config.toml
attn_scale = 0.159
init_std_o = 0.0
init_std_up = 0.0183
learning_rate = 0.00218
decay_fraction = 0.363
decay_shape = "linear"
Each number is 200 + 40 x the weight over its row's rms, rounded and kept within 0 to 999. Layers, rows and columns count from 0. The size before them is the row's rms in percent of the matrix's.

# q: layer 4 attention query, 320x320, rms 0.0927, rows 120-155, columns 160-191
# k: layer 4 attention key, 320x320, rms 0.0969, rows 120-155, columns 160-191
# v: layer 4 attention value, 320x320, rms 0.0701, rows 64-127, columns 160-191
# o: layer 4 attention output (transposed), 320x320, rms 0.0785, rows 64-127, columns 160-191
q120,097,206,191,183,170,179,221,146,212,270,215,209,175,245,189,203,230,185,228,183,167,208,198,211,264,240,176,183,235,212,168,153,195
k120,103,263,204,199,209,223,146,210,184,242,192,238,182,200,224,165,145,180,239,260,223,218,128,188,187,133,237,187,166,190,193,221,200
q121,093,202,213,231,223,140,203,200,278,170,224,193,243,203,228,188,181,179,206,223,223,214,182,187,192,219,172,176,160,134,275,144,104
k121,097,195,211,114,147,188,216,222,167,178,221,216,184,213,222,230,202,193,164,207,196,146,223,212,199,191,238,247,170,227,188,180,221
q122,094,215,119,230,187,194,183,221,203,225,153,207,180,198,205,214,242,198,190,220,143,254,176,247,169,266,194,177,151,175,134,259,283
k122,096,166,194,88,223,309,244,129,206,109,263,191,147,185,191,171,195,209,176,207,225,152,172,171,205,188,208,181,221,183,174,272,107
q123,090,272,189,182,198,187,200,257,181,160,194,207,254,185,160,160,196,232,185,218,220,152,217,150,292,152,185,211,203,246,219,207,186
k123,103,146,232,202,206,204,265,259,155,207,209,139,179,162,162,239,165,248,182,105,223,152,188,272,197,134,209,269,153,222,215,215,160
q124,099,185,238,166,140,233,270,129,273,250,249,243,220,201,193,221,140,180,203,191,210,172,241,208,212,138,191,191,242,209,242,158,235
k124,101,141,127,181,181,209,177,184,123,230,184,194,187,188,208,231,254,221,77,210,172,250,208,236,193,166,244,194,238,189,179,207,263
q125,097,212,212,232,154,191,237,245,191,231,269,168,145,207,175,165,173,180,162,253,213,221,169,240,198,184,162,201,101,256,148,194,215
k125,107,168,208,160,243,122,222,152,189,207,223,138,243,285,216,236,183,219,171,254,148,213,250,224,272,149,217,174,206,209,163,197,89
q126,091,203,196,192,265,215,182,195,246,177,223,144,212,174,213,308,250,270,201,282,198,192,190,220,184,223,177,123,261,199,153,153,238
k126,100,212,183,186,144,206,209,200,192,236,158,210,187,170,160,213,142,84,167,206,265,211,181,177,209,177,244,239,152,112,222,225,146
q127,099,164,171,211,197,202,90,166,196,202,154,173,288,195,148,156,206,183,231,189,179,216,142,207,190,222,245,112,135,149,208,205,219
k127,094,176,179,178,223,201,170,220,131,191,175,228,323,199,262,179,184,248,208,242,272,143,223,227,191,170,189,146,171,235,209,108,153
v64,090,190,122,162,135,229,156,142,262,206,157,215,198,215,240,242,190,133,229,173,207,169,238,210,120,165,222,138,193,127,251,205,193
o64,094,133,189,194,199,140,248,121,120,176,201,214,230,308,173,199,235,209,200,163,174,206,222,112,215,148,168,156,235,148,201,209,160
v65,117,103,196,222,249,154,200,216,208,188,268,89,194,187,210,235,230,197,145,164,249,178,255,266,191,220,226,171,188,156,304,139,208
o65,075,101,152,173,213,181,196,166,131,233,206,251,186,236,161,173,190,214,148,200,192,177,169,207,169,170,235,181,209,145,196,203,230
v66,098,183,145,254,219,212,235,202,168,224,233,246,225,219,126,118,132,266,177,189,216,201,216,134,305,211,187,303,214,229,174,211,176
o66,105,206,232,271,259,196,174,213,183,218,226,151,283,216,202,279,142,211,243,220,260,231,168,188,166,291,264,234,217,192,218,150,244
v67,101,161,132,223,90,209,136,201,223,202,219,169,203,179,185,244,323,242,203,211,205,210,218,116,223,105,217,145,225,149,244,207,203
o67,101,268,162,197,109,138,205,174,237,188,188,151,228,218,160,171,181,244,122,184,195,232,192,177,222,216,158,130,192,180,292,319,185
v68,110,162,246,193,310,132,208,217,165,216,202,179,186,190,243,136,175,131,191,176,131,222,220,177,216,249,208,259,218,221,251,231,191
o68,104,204,179,152,168,268,184,277,169,128,236,210,163,215,236,205,196,218,225,147,248,216,177,274,240,234,209,239,227,200,202,148,177
v69,104,189,245,197,141,188,174,162,250,179,230,213,189,115,208,200,169,205,169,153,232,217,257,154,228,289,280,163,186,135,288,182,204
o69,079,186,227,194,126,229,293,107,233,194,168,225,184,176,170,216,177,167,183,175,242,226,185,153,224,170,190,222,121,114,198,226,239
v70,104,284,124,218,246,203,207,235,129,173,249,138,240,255,156,183,204,148,273,153,170,199,192,170,181,214,257,145,222,260,263,274,214
o70,105,227,152,143,223,195,255,260,179,190,199,186,227,182,198,166,178,241,237,176,155,126,208,190,199,164,173,194,239,206,194,185,206
v71,098,195,176,215,183,142,241,216,259,254,197,268,212,198,224,242,133,273,163,185,224,225,165,111,252,166,196,247,245,220,159,159,209
o71,099,123,216,210,245,138,207,268,207,287,196,190,178,238,186,217,180,229,208,198,219,219,181,248,246,187,185,216,189,234,207,243,208
v72,092,249,298,155,219,211,130,198,266,242,140,221,143,129,218,156,171,229,223,253,220,168,154,193,212,199,261,157,217,196,191,167,229
o72,100,115,287,213,218,262,296,210,217,149,211,232,107,213,294,229,226,193,177,180,146,183,155,212,244,199,217,217,190,214,184,171,226
v73,097,212,297,187,214,296,242,219,142,237,241,224,292,170,212,272,244,252,264,133,222,201,221,241,125,233,140,275,205,219,206,161,208
o73,098,216,166,156,217,208,219,196,209,280,248,185,197,185,183,197,217,226,173,156,240,148,229,89,175,182,207,256,168,258,232,181,164
v74,097,113,143,216,151,151,187,221,190,231,143,271,228,155,199,235,126,137,145,164,148,179,236,268,203,153,155,266,108,221,221,215,182
o74,100,128,173,222,205,206,186,233,217,182,199,212,164,284,174,263,107,169,197,162,185,198,191,221,143,112,279,140,193,204,166,266,274
v75,090,157,203,177,208,148,236,212,203,217,191,220,158,221,254,167,150,206,208,214,161,229,253,177,205,149,241,308,177,253,138,247,159
o75,103,159,212,158,256,199,185,159,221,225,168,193,230,276,166,238,180,160,213,170,158,221,221,252,157,208,191,205,178,212,174,258,213
v76,098,195,217,198,166,199,136,203,241,205,265,195,237,244,214,197,204,166,178,248,175,207,235,194,257,248,242,203,194,211,268,276,197
o76,098,181,245,180,201,174,140,216,152,150,255,200,111,163,202,145,145,215,150,223,195,185,248,186,228,238,201,270,208,202,214,236,227
v77,087,198,148,254,233,153,157,161,184,199,157,188,192,245,186,219,212,209,256,183,205,170,205,177,182,178,160,189,142,254,242,228,201
o77,097,217,162,208,232,202,211,184,185,238,229,213,225,216,241,161,157,220,186,188,126,126,220,165,107,223,258,215,201,227,267,189,269
v78,099,208,190,184,208,214,243,174,185,249,191,222,237,148,153,191,219,173,230,185,142,165,153,214,191,279,272,189,199,249,150,175,171
o78,089,163,171,123,217,182,248,198,215,267,234,225,265,212,173,153,165,124,308,193,145,276,166,180,187,163,205,195,233,197,194,189,192
v79,103,228,196,202,225,128,185,218,211,208,196,218,181,191,184,194,232,261,229,165,199,246,108,240,261,215,245,128,242,228,160,227,208
o79,105,228,266,210,242,192,158,215,231,239,168,241,162,230,190,218,193,161,252,121,141,268,204,219,127,228,296,202,192,316,235,179,185
v80,098,292,207,228,261,148,117,201,233,223,155,246,211,206,206,159,252,218,201,219,243,147,177,214,162,266,198,269,216,132,166,243,217
o80,099,180,178,204,144,173,173,197,221,175,175,187,217,219,176,223,190,176,311,228,192,226,129,284,253,285,191,227,178,119,152,239,232
v81,103,230,168,206,132,229,221,233,232,134,222,304,224,189,232,198,177,227,229,226,160,207,202,100,232,282,213,107,232,250,168,161,220
o81,102,236,213,203,128,123,224,170,221,101,181,210,191,228,233,221,203,246,233,161,211,256,161,168,207,221,197,241,202,227,201,158,223
v82,096,153,196,184,254,138,149,236,190,210,184,149,194,153,188,169,156,171,246,119,211,176,178,264,181,264,192,278,160,118,179,205,196
o82,095,199,169,200,216,181,224,135,182,198,181,175,229,205,143,277,116,170,191,160,188,183,168,213,161,200,162,184,156,183,216,187,93
v83,094,253,231,197,241,276,191,207,165,231,191,232,217,146,131,187,216,203,139,192,251,232,186,196,214,243,240,184,193,183,205,156,205
o83,102,222,190,162,184,191,166,218,171,283,222,171,215,256,158,205,220,210,167,219,268,215,210,219,189,251,189,193,253,234,163,230,160
v84,096,225,199,201,168,180,153,189,175,147,275,164,194,217,205,283,146,201,210,203,251,198,179,199,167,191,70,140,170,191,182,153,210
o84,100,255,219,155,168,201,204,102,249,260,218,213,214,215,219,206,171,193,199,202,198,164,203,203,178,166,131,180,136,186,201,163,233
v85,088,179,167,242,141,192,176,214,186,233,161,253,190,187,212,202,211,304,219,182,188,192,222,162,217,190,227,312,240,146,153,204,227
o85,104,170,189,257,107,186,191,213,171,237,175,237,246,209,196,189,214,183,134,185,236,198,127,147,192,118,180,200,202,187,215,248,206
v86,094,239,154,178,110,223,223,205,223,278,245,198,206,197,164,199,229,195,264,178,201,205,173,159,137,216,225,190,194,136,244,160,196
o86,108,226,221,143,142,168,150,205,166,242,167,220,211,129,174,183,187,164,199,193,209,198,167,180,186,257,199,209,306,173,136,210,224
v87,113,235,208,210,323,120,243,194,222,196,149,166,314,146,209,192,188,240,295,187,214,207,173,241,177,166,189,212,212,186,164,163,232
o87,089,175,211,174,206,151,258,247,149,186,184,177,154,193,246,177,114,303,226,239,128,195,227,130,178,223,198,257,289,201,197,206,209
v88,097,215,176,202,241,89,175,190,203,203,190,203,218,204,200,179,178,134,168,201,244,200,182,212,233,328,186,210,203,155,163,227,186
o88,100,156,289,272,208,177,237,217,118,182,165,185,261,186,190,223,227,180,237,218,257,243,203,204,228,218,191,147,232,237,165,219,210
v89,096,249,203,269,141,237,256,179,184,209,274,244,218,166,202,210,134,172,210,217,122,217,188,106,193,196,212,239,295,242,225,159,151
o89,091,223,204,226,171,205,230,228,222,141,278,267,107,214,186,213,182,193,241,226,130,173,171,218,196,174,234,249,245,296,184,153,142
v90,090,211,192,243,160,156,172,229,178,182,237,227,227,226,183,271,226,266,210,197,246,186,134,162,150,199,224,154,239,235,203,125,211
o90,104,268,210,194,188,212,254,138,222,233,133,202,195,221,123,171,262,208,233,173,208,188,208,192,182,230,149,239,239,209,180,217,245
v91,099,189,205,212,242,217,237,213,205,165,257,242,195,222,250,165,206,213,203,248,166,214,211,226,191,216,156,177,227,233,185,214,199
o91,102,249,187,204,232,248,219,177,206,117,222,243,188,182,252,151,234,181,254,204,152,199,277,131,182,217,214,207,210,284,189,233,258
v92,100,220,172,214,200,305,263,179,208,177,275,316,235,199,192,230,156,215,222,203,112,154,221,220,211,185,227,174,191,358,230,252,224
o92,090,240,185,144,197,209,242,224,201,230,206,205,181,168,214,175,200,197,187,240,206,241,165,226,183,191,234,209,199,208,184,174,247
v93,094,209,231,149,234,180,118,223,260,194,178,178,229,156,249,251,219,206,200,230,250,203,173,179,160,236,249,241,176,275,239,181,226
o93,101,238,251,106,243,182,228,278,283,151,300,187,201,207,273,224,219,238,188,210,218,181,192,204,221,196,212,194,195,215,203,181,215
v94,091,243,250,147,123,253,202,245,216,159,121,217,205,179,213,193,199,273,259,221,238,230,215,141,202,127,245,186,209,227,183,252,185
o94,103,229,238,186,276,207,215,197,281,184,168,169,194,189,241,213,137,164,250,187,265,264,140,184,187,153,234,196,255,259,241,171,141
v95,091,212,207,235,221,218,193,192,201,232,234,162,203,254,255,233,240,161,227,166,183,184,164,183,190,178,218,171,258,174,128,189,160
o95,097,196,251,305,173,173,267,178,206,240,228,130,158,281,131,190,212,168,188,127,157,272,200,204,156,248,213,173,193,209,174,158,228
v96,093,239,195,175,239,144,112,236,203,158,140,139,189,265,205,236,147,261,247,186,179,218,162,216,206,240,243,178,270,205,215,267,247
o96,103,217,230,201,247,215,216,204,238,141,183,191,119,232,211,196,150,259,186,201,161,185,132,190,164,234,195,175,262,178,215,224,204
v97,095,188,143,209,264,263,186,229,110,180,170,231,165,186,168,155,172,258,244,156,262,231,156,155,230,239,170,238,148,185,137,244,185
o97,104,217,148,221,277,159,210,181,230,213,209,228,175,185,197,114,180,214,237,129,211,219,232,185,147,170,227,224,140,128,218,190,213
v98,092,231,171,248,225,204,202,134,124,169,167,194,231,255,241,214,258,174,224,215,227,176,173,168,180,196,217,181,208,105,263,185,173
o98,114,231,177,189,154,211,172,147,157,197,224,196,258,179,155,201,233,232,227,216,239,257,176,153,229,182,205,151,177,148,231,120,191
v99,096,142,287,183,148,189,143,206,233,169,140,269,186,212,204,163,143,248,242,212,237,160,177,171,218,300,172,141,225,191,147,195,183
o99,106,64,195,198,174,136,153,228,212,244,195,281,226,144,179,175,223,206,235,163,256,159,197,149,202,215,222,147,219,89,185,135,124
v100,095,228,194,210,238,208,248,168,218,242,226,151,189,167,215,169,234,265,186,236,202,192,122,209,253,143,222,227,187,104,237,157,208
o100,103,132,253,213,173,230,148,213,126,217,198,188,198,226,237,141,209,201,227,191,244,183,185,292,217,149,211,278,182,167,239,142,288
v101,097,190,221,237,254,194,278,190,185,165,210,237,242,198,201,197,253,197,185,226,140,170,127,184,244,151,154,196,198,212,157,142,176
o101,106,188,173,213,202,211,212,211,252,116,154,216,190,214,174,163,244,168,211,216,198,190,210,146,223,153,206,223,214,214,142,195,251
v102,093,268,199,160,123,404,148,189,240,196,165,245,218,212,217,202,155,186,237,206,144,205,233,165,164,236,242,209,217,246,175,218,215
o102,093,215,176,203,207,177,220,159,212,178,204,191,176,259,232,221,288,191,241,146,125,173,210,178,187,195,212,126,196,223,224,232,155
v103,089,165,181,224,184,214,218,202,250,151,205,279,145,235,128,219,141,202,196,166,175,163,309,186,187,286,203,248,250,253,260,180,193
o103,100,235,199,176,205,166,206,236,172,190,198,197,229,212,215,261,198,192,241,182,132,229,216,234,189,183,204,225,137,175,185,181,134
v104,097,192,232,256,205,234,226,194,212,300,177,161,243,244,222,211,200,176,118,173,240,211,268,141,256,148,211,197,279,262,201,193,184
o104,095,211,177,178,192,270,205,243,230,223,178,204,218,211,245,204,196,183,180,165,184,240,232,180,213,195,206,186,162,233,196,181,233
v105,099,174,212,217,262,230,196,254,190,181,157,251,183,229,194,218,173,247,268,230,296,154,270,238,177,287,125,212,280,272,180,250,208
o105,100,120,174,227,249,163,249,179,206,196,162,203,241,187,187,222,224,225,154,244,274,191,190,224,139,181,159,166,199,232,160,290,121
v106,100,168,163,268,210,208,183,216,217,238,231,225,222,255,174,236,226,206,246,245,266,199,213,178,211,241,213,211,272,247,240,197,269
o106,077,146,195,155,195,290,253,191,279,227,151,237,202,225,182,185,229,160,225,184,191,198,143,218,270,242,275,218,236,176,208,296,221
v107,116,221,240,223,159,203,225,164,279,204,168,123,238,188,227,197,106,183,194,243,183,202,197,179,208,222,234,201,195,172,187,157,252
o107,106,182,239,262,176,240,315,175,211,88,265,210,238,214,211,114,159,237,192,255,207,196,213,172,242,222,263,189,199,196,211,140,208
v108,090,225,148,274,224,163,272,231,146,229,195,252,188,216,208,208,176,166,176,153,129,217,247,247,180,173,200,223,178,175,214,238,180
o108,098,182,171,223,237,212,240,153,154,240,203,213,309,210,225,222,273,127,238,243,211,278,294,211,146,161,181,151,231,194,173,222,229
v109,105,208,149,228,193,295,178,227,154,210,172,239,148,201,208,180,271,138,202,159,207,269,198,150,226,141,228,170,225,269,173,213,213
o109,098,219,197,254,205,133,137,179,133,220,152,236,152,217,237,205,275,197,215,192,215,213,172,206,186,202,254,272,185,257,182,236,190
v110,105,243,154,216,214,257,258,226,159,205,173,163,193,261,160,190,212,147,292,177,149,231,247,160,180,162,150,144,170,261,203,247,153
o110,099,304,205,301,190,226,185,242,193,212,146,217,189,171,209,128,195,206,235,247,137,205,215,222,223,192,163,256,241,299,186,162,213
v111,099,266,175,243,260,101,233,194,192,183,216,233,202,169,219,131,273,266,214,250,148,170,171,291,238,191,234,190,260,182,260,253,196
o111,098,257,238,193,113,168,236,163,186,128,149,216,269,201,218,154,147,217,238,228,141,246,219,233,192,154,266,230,207,180,275,185,179
v112,094,287,216,236,165,182,287,250,249,206,124,255,245,179,168,228,292,157,193,211,223,164,211,212,191,77,223,209,242,232,230,201,198
o112,105,218,145,225,200,165,193,281,249,244,206,169,232,250,252,246,214,197,165,217,170,139,236,192,247,201,234,180,223,128,204,155,228
v113,088,110,228,177,199,116,166,185,229,168,234,248,213,186,260,227,160,224,199,233,234,194,229,364,179,213,208,264,146,228,189,180,145
o113,095,110,164,133,193,183,199,119,199,189,195,220,190,161,215,203,197,198,216,235,219,189,154,145,215,127,154,291,160,227,200,183,248
v114,095,152,250,175,147,130,231,170,183,193,168,196,181,237,213,206,220,208,173,232,267,219,233,115,233,181,156,248,222,248,134,165,193
o114,094,243,190,181,185,199,168,198,157,217,241,221,259,185,227,228,182,190,180,266,165,218,201,182,205,188,262,162,218,226,138,132,269
v115,089,251,222,191,215,272,232,191,165,277,250,195,250,218,178,190,168,196,132,254,188,200,218,130,238,100,234,321,183,252,158,192,201
o115,101,210,258,236,305,234,214,190,191,178,269,270,217,229,206,160,194,185,189,153,193,223,262,215,249,150,230,202,125,218,206,137,190
v116,097,173,237,188,219,214,175,147,228,230,266,169,200,163,275,239,220,211,235,205,174,221,124,279,145,205,209,282,170,161,171,145,193
o116,108,172,219,170,194,167,243,131,203,244,247,207,229,228,191,195,241,239,182,225,264,188,208,132,194,235,194,235,178,237,219,237,210
v117,097,215,217,178,171,243,277,174,101,198,180,160,257,209,195,169,194,215,117,205,248,196,223,183,186,146,151,234,222,246,117,202,164
o117,089,198,217,208,201,227,217,174,193,212,177,249,172,219,198,183,253,196,208,215,164,167,230,198,167,224,231,188,186,241,218,185,251
v118,092,197,278,221,149,124,181,232,211,235,184,164,166,161,237,193,222,264,319,225,206,230,115,154,227,265,199,186,247,213,196,243,224
o118,090,207,238,244,120,129,209,153,172,158,172,150,223,226,204,286,231,160,223,147,255,254,175,240,164,199,244,146,192,218,263,261,253
v119,102,190,208,178,197,211,257,94,203,204,132,182,225,207,222,195,158,234,191,173,174,212,216,259,186,210,232,232,144,223,183,162,192
o119,103,193,259,259,177,179,235,155,233,209,165,153,230,174,167,155,202,255,193,245,169,178,183,181,233,163,262,291,180,126,213,131,145
v120,088,171,220,236,234,135,222,149,225,197,91,221,239,177,153,211,175,125,158,181,174,201,259,202,198,109,227,194,148,172,230,105,163
o120,094,180,185,209,236,223,205,184,227,172,188,266,164,214,142,250,140,99,139,191,163,203,222,160,189,141,227,195,121,172,199,159,237
v121,089,159,179,208,170,136,188,193,193,245,221,248,166,195,214,165,197,229,171,181,158,227,167,190,159,231,259,189,199,215,261,137,184
o121,100,160,267,111,222,189,165,160,222,227,228,220,256,153,186,319,244,197,204,134,191,191,160,199,140,222,166,215,201,181,195,177,167
v122,104,148,156,224,201,203,196,196,247,197,211,253,255,213,191,213,218,137,187,201,176,197,221,239,207,182,134,185,135,161,157,234,146
o122,082,141,138,196,187,251,223,182,169,262,201,195,202,125,205,129,265,169,246,209,176,225,204,166,150,242,148,227,224,226,136,256,238
v123,092,205,188,184,241,280,225,172,175,151,206,228,165,211,207,160,164,139,211,229,158,168,177,129,225,261,168,222,215,226,321,209,239
o123,088,189,174,167,259,167,272,93,181,173,169,117,211,236,189,224,175,195,278,197,212,207,230,155,220,213,205,238,232,237,217,107,235
v124,093,217,232,239,313,160,194,257,186,268,203,192,204,176,223,166,201,301,170,186,158,170,187,308,246,273,227,207,211,194,181,196,243
o124,101,245,196,242,277,221,280,252,234,206,245,154,156,188,254,213,160,270,192,238,187,244,215,209,165,179,154,186,186,185,203,193,188
v125,107,233,211,204,301,289,210,184,166,140,188,322,190,175,179,177,205,260,240,225,173,219,284,212,268,192,166,172,150,238,210,213,221
o125,099,256,231,210,224,149,135,178,142,196,204,184,270,211,145,176,244,241,240,174,273,240,201,228,187,229,184,179,210,219,179,188,221
v126,090,182,188,236,206,186,232,175,286,176,170,245,193,112,237,238,171,249,137,202,185,176,203,200,193,164,187,268,196,234,190,103,187
o126,102,158,203,268,251,140,173,169,247,185,157,194,176,155,248,187,184,174,130,164,184,241,237,229,125,157,144,183,172,240,243,136,158
v127,092,184,157,229,149,162,173,209,206,238,285,218,178,193,253,200,221,238,158,207,223,203,145,203,149,208,225,230,219,281,198,247,217
o127,093,267,192,181,222,174,156,218,225,152,214,219,176,236,164,197,180,190,215,197,148,204,172,117,215,235,172,174,239,216,200,187,191
q128,123,173,183,166,195,170,246,130,227,241,251,171,221,172,145,168,182,151,221,219,188,223,235,179,223,273,185,162,218,163,168,146,336
k128,105,155,204,228,236,195,302,208,283,199,206,225,177,197,170,208,212,241,183,275,191,170,210,225,193,174,178,229,215,176,280,169,151
q129,089,204,229,210,191,192,201,193,184,178,195,192,237,211,167,232,181,126,258,201,201,170,220,170,246,268,197,205,273,242,150,170,176
k129,116,127,220,266,189,227,214,201,126,299,148,216,136,166,199,208,247,131,204,218,204,217,227,176,224,170,172,185,194,193,200,190,283
q130,091,139,163,197,229,169,177,152,278,243,153,257,231,243,274,183,227,211,168,232,207,157,252,287,145,191,169,198,170,163,257,191,157
k130,099,135,258,182,280,234,217,190,208,232,245,179,113,220,209,194,276,254,244,247,232,242,169,268,242,233,296,193,183,228,143,172,180
q131,086,244,213,191,221,233,222,200,174,205,152,221,196,252,204,181,226,224,198,170,168,206,229,202,147,229,167,217,180,247,177,234,199
k131,097,246,155,226,194,188,207,195,241,235,143,210,229,189,209,225,158,184,168,225,234,167,195,157,186,181,192,193,190,228,225,153,199
q132,092,179,239,274,205,222,263,194,189,173,203,176,208,135,137,165,143,160,179,199,149,203,192,119,149,228,197,191,207,184,156,249,156
k132,094,255,189,231,165,225,171,158,188,238,228,245,188,132,222,216,207,125,161,176,226,205,203,209,184,180,161,214,222,197,298,169,321
q133,099,173,228,176,218,177,214,139,283,200,232,202,227,176,223,250,208,202,146,268,208,230,208,228,203,223,179,183,236,243,207,281,228
k133,102,244,111,207,174,218,196,246,206,203,154,277,256,230,179,240,269,198,240,190,169,146,212,163,213,196,252,148,198,150,244,180,192
q134,090,155,190,197,146,176,222,146,242,238,127,203,157,185,176,182,193,194,229,191,159,230,189,189,167,185,245,211,142,76,196,194,230
k134,100,170,203,108,215,232,211,203,170,218,162,236,184,214,183,240,236,239,168,198,139,176,189,200,146,170,205,131,174,109,258,147,112
q135,084,229,213,234,209,177,315,144,167,203,178,246,161,200,167,136,218,180,177,255,245,153,204,152,252,195,242,163,206,176,173,175,199
k135,113,204,157,158,176,235,170,182,155,218,274,249,234,168,141,186,115,230,175,222,143,198,232,201,174,146,208,176,245,128,174,228,155
q136,087,181,218,232,211,210,153,263,174,163,290,229,176,130,272,251,170,115,165,209,176,161,226,194,197,260,240,175,234,229,104,231,229
k136,115,209,227,228,229,156,193,211,230,167,168,197,281,172,252,183,194,252,182,128,190,237,149,173,234,177,169,170,256,200,191,188,344
q137,091,201,207,242,248,215,240,184,259,244,162,220,195,239,229,221,203,219,200,199,226,259,182,269,164,167,155,199,222,175,226,187,215
k137,098,195,205,168,227,170,243,149,215,155,239,238,195,232,263,304,217,262,200,178,212,138,189,165,184,219,213,155,162,236,259,196,220
q138,114,279,137,257,184,213,212,146,248,186,214,207,150,196,140,215,219,249,317,166,227,223,209,162,228,201,240,182,201,213,256,284,251
k138,090,217,240,179,184,170,96,278,191,246,234,196,198,201,229,199,152,179,138,190,146,196,176,216,230,217,204,274,327,200,229,233,280
q139,103,289,231,212,251,255,217,180,270,216,166,139,248,233,200,203,194,143,207,197,238,162,111,159,121,207,215,160,277,174,206,133,169
k139,109,165,226,182,153,231,230,154,242,235,170,234,226,247,178,182,189,193,200,170,174,258,218,192,229,132,117,193,159,228,175,141,282
q140,104,199,254,204,187,198,198,199,229,230,237,242,247,175,170,211,247,221,125,209,182,192,159,202,207,172,195,182,88,269,257,184,216
k140,106,206,209,252,157,260,205,172,214,228,159,199,214,201,219,199,267,225,223,200,218,208,180,206,207,228,229,249,274,225,200,246,187
q141,129,175,106,217,175,219,166,175,142,218,190,231,197,191,221,233,186,197,248,181,197,201,138,170,153,104,215,242,218,205,174,154,222
k141,075,200,182,255,285,177,147,193,199,199,191,105,238,146,159,239,220,180,261,247,202,178,162,189,247,278,228,195,171,222,174,152,95
q142,101,158,231,224,210,200,224,196,221,152,225,253,169,207,219,212,226,173,209,176,232,252,80,180,182,194,278,202,214,177,170,234,208
k142,099,222,201,216,277,213,243,220,209,167,212,160,316,237,325,198,199,166,203,185,283,261,194,210,243,206,157,226,178,170,232,176,264
q143,096,226,199,247,231,177,160,217,192,291,211,212,202,226,223,199,205,198,197,215,128,191,230,233,207,211,186,192,245,239,244,234,250
k143,096,226,197,217,178,206,160,241,170,221,192,212,227,207,214,212,208,206,184,148,253,224,214,183,210,221,267,200,175,191,144,193,235
q144,120,201,201,193,186,231,193,230,136,200,203,202,180,213,165,228,207,68,276,150,218,187,173,130,260,211,204,165,222,254,217,215,238
k144,121,182,135,194,150,163,177,245,216,289,189,181,240,206,260,222,273,118,208,283,146,210,205,157,200,241,157,181,179,182,214,176,252
q145,107,217,194,136,185,258,170,175,326,211,200,213,215,215,232,198,231,248,126,207,187,165,210,312,147,140,174,198,195,131,211,198,115
k145,101,147,219,133,264,214,132,176,186,162,204,209,243,205,203,183,203,236,221,241,253,227,157,200,238,228,300,194,176,290,222,169,165
q146,103,204,133,246,227,232,167,190,233,181,203,200,178,169,263,299,124,305,151,252,176,247,118,215,172,136,180,174,153,199,210,293,218
k146,093,257,179,124,144,182,256,125,187,281,284,167,267,281,207,169,216,212,190,159,265,240,185,185,219,244,162,103,154,130,178,203,178
q147,094,190,217,215,208,241,177,197,114,180,201,164,248,192,175,153,275,102,224,138,202,250,208,155,223,260,149,237,236,197,146,220,254
k147,100,226,142,193,173,184,227,272,229,272,236,162,203,184,288,271,188,177,166,290,128,159,209,217,207,262,191,188,207,187,187,226,319
q148,086,238,195,155,171,177,254,207,201,175,160,190,134,185,194,150,195,215,189,151,280,180,236,182,168,203,225,194,204,130,150,195,158
k148,094,194,302,183,246,147,244,227,151,220,167,219,200,169,189,110,129,249,180,169,171,171,168,171,200,159,167,238,207,220,266,231,104
q149,088,179,195,182,224,186,143,101,149,146,215,140,186,180,252,207,147,146,215,236,137,233,204,122,179,244,175,252,210,274,193,169,243
k149,109,201,220,229,139,246,296,264,188,237,235,234,156,152,210,140,229,119,202,258,212,184,246,229,244,159,153,203,194,187,196,194,337
q150,086,231,159,142,199,172,199,189,262,185,158,222,129,220,190,187,173,195,171,239,197,206,194,255,177,168,290,109,169,157,202,168,234
k150,074,172,269,145,217,207,195,228,128,238,213,227,226,142,142,194,217,166,254,216,239,187,203,199,241,169,236,193,252,231,157,211,108
q151,132,204,281,186,224,195,277,247,258,167,254,227,250,255,224,185,180,173,178,155,237,200,208,200,278,223,219,170,193,124,213,197,169
k151,096,210,213,122,227,242,232,219,181,201,191,221,257,123,197,186,194,204,196,213,206,197,176,193,170,230,180,183,192,227,219,193,35
q152,111,170,227,245,282,111,158,169,229,213,223,305,232,205,219,228,286,219,142,200,156,152,248,205,216,250,178,220,204,222,197,221,227
k152,075,244,151,179,174,146,204,212,255,285,202,171,203,280,182,230,229,175,200,253,135,227,201,221,236,196,153,185,156,165,193,252,139
q153,094,146,209,183,229,209,173,192,246,218,137,248,144,187,187,196,215,217,234,162,210,215,213,250,179,216,252,260,209,203,176,147,108
k153,107,232,177,192,198,162,201,214,263,201,200,199,183,181,202,240,253,170,180,153,246,167,223,163,266,167,200,159,149,162,205,207,197
q154,104,189,224,232,162,229,220,267,194,315,175,215,103,110,227,170,157,186,150,106,212,166,194,166,296,187,183,196,222,227,152,248,184
k154,101,231,173,172,181,199,215,175,190,159,243,216,296,205,165,222,218,217,188,212,237,181,225,241,124,226,164,151,209,182,176,163,278
q155,105,173,167,187,182,190,190,244,196,181,133,167,161,154,204,216,202,233,212,246,310,198,208,182,169,223,185,228,189,153,204,164,201
k155,099,163,267,271,190,216,200,162,227,207,263,181,309,206,241,218,150,223,217,129,152,134,208,213,119,108,219,188,159,242,148,250,147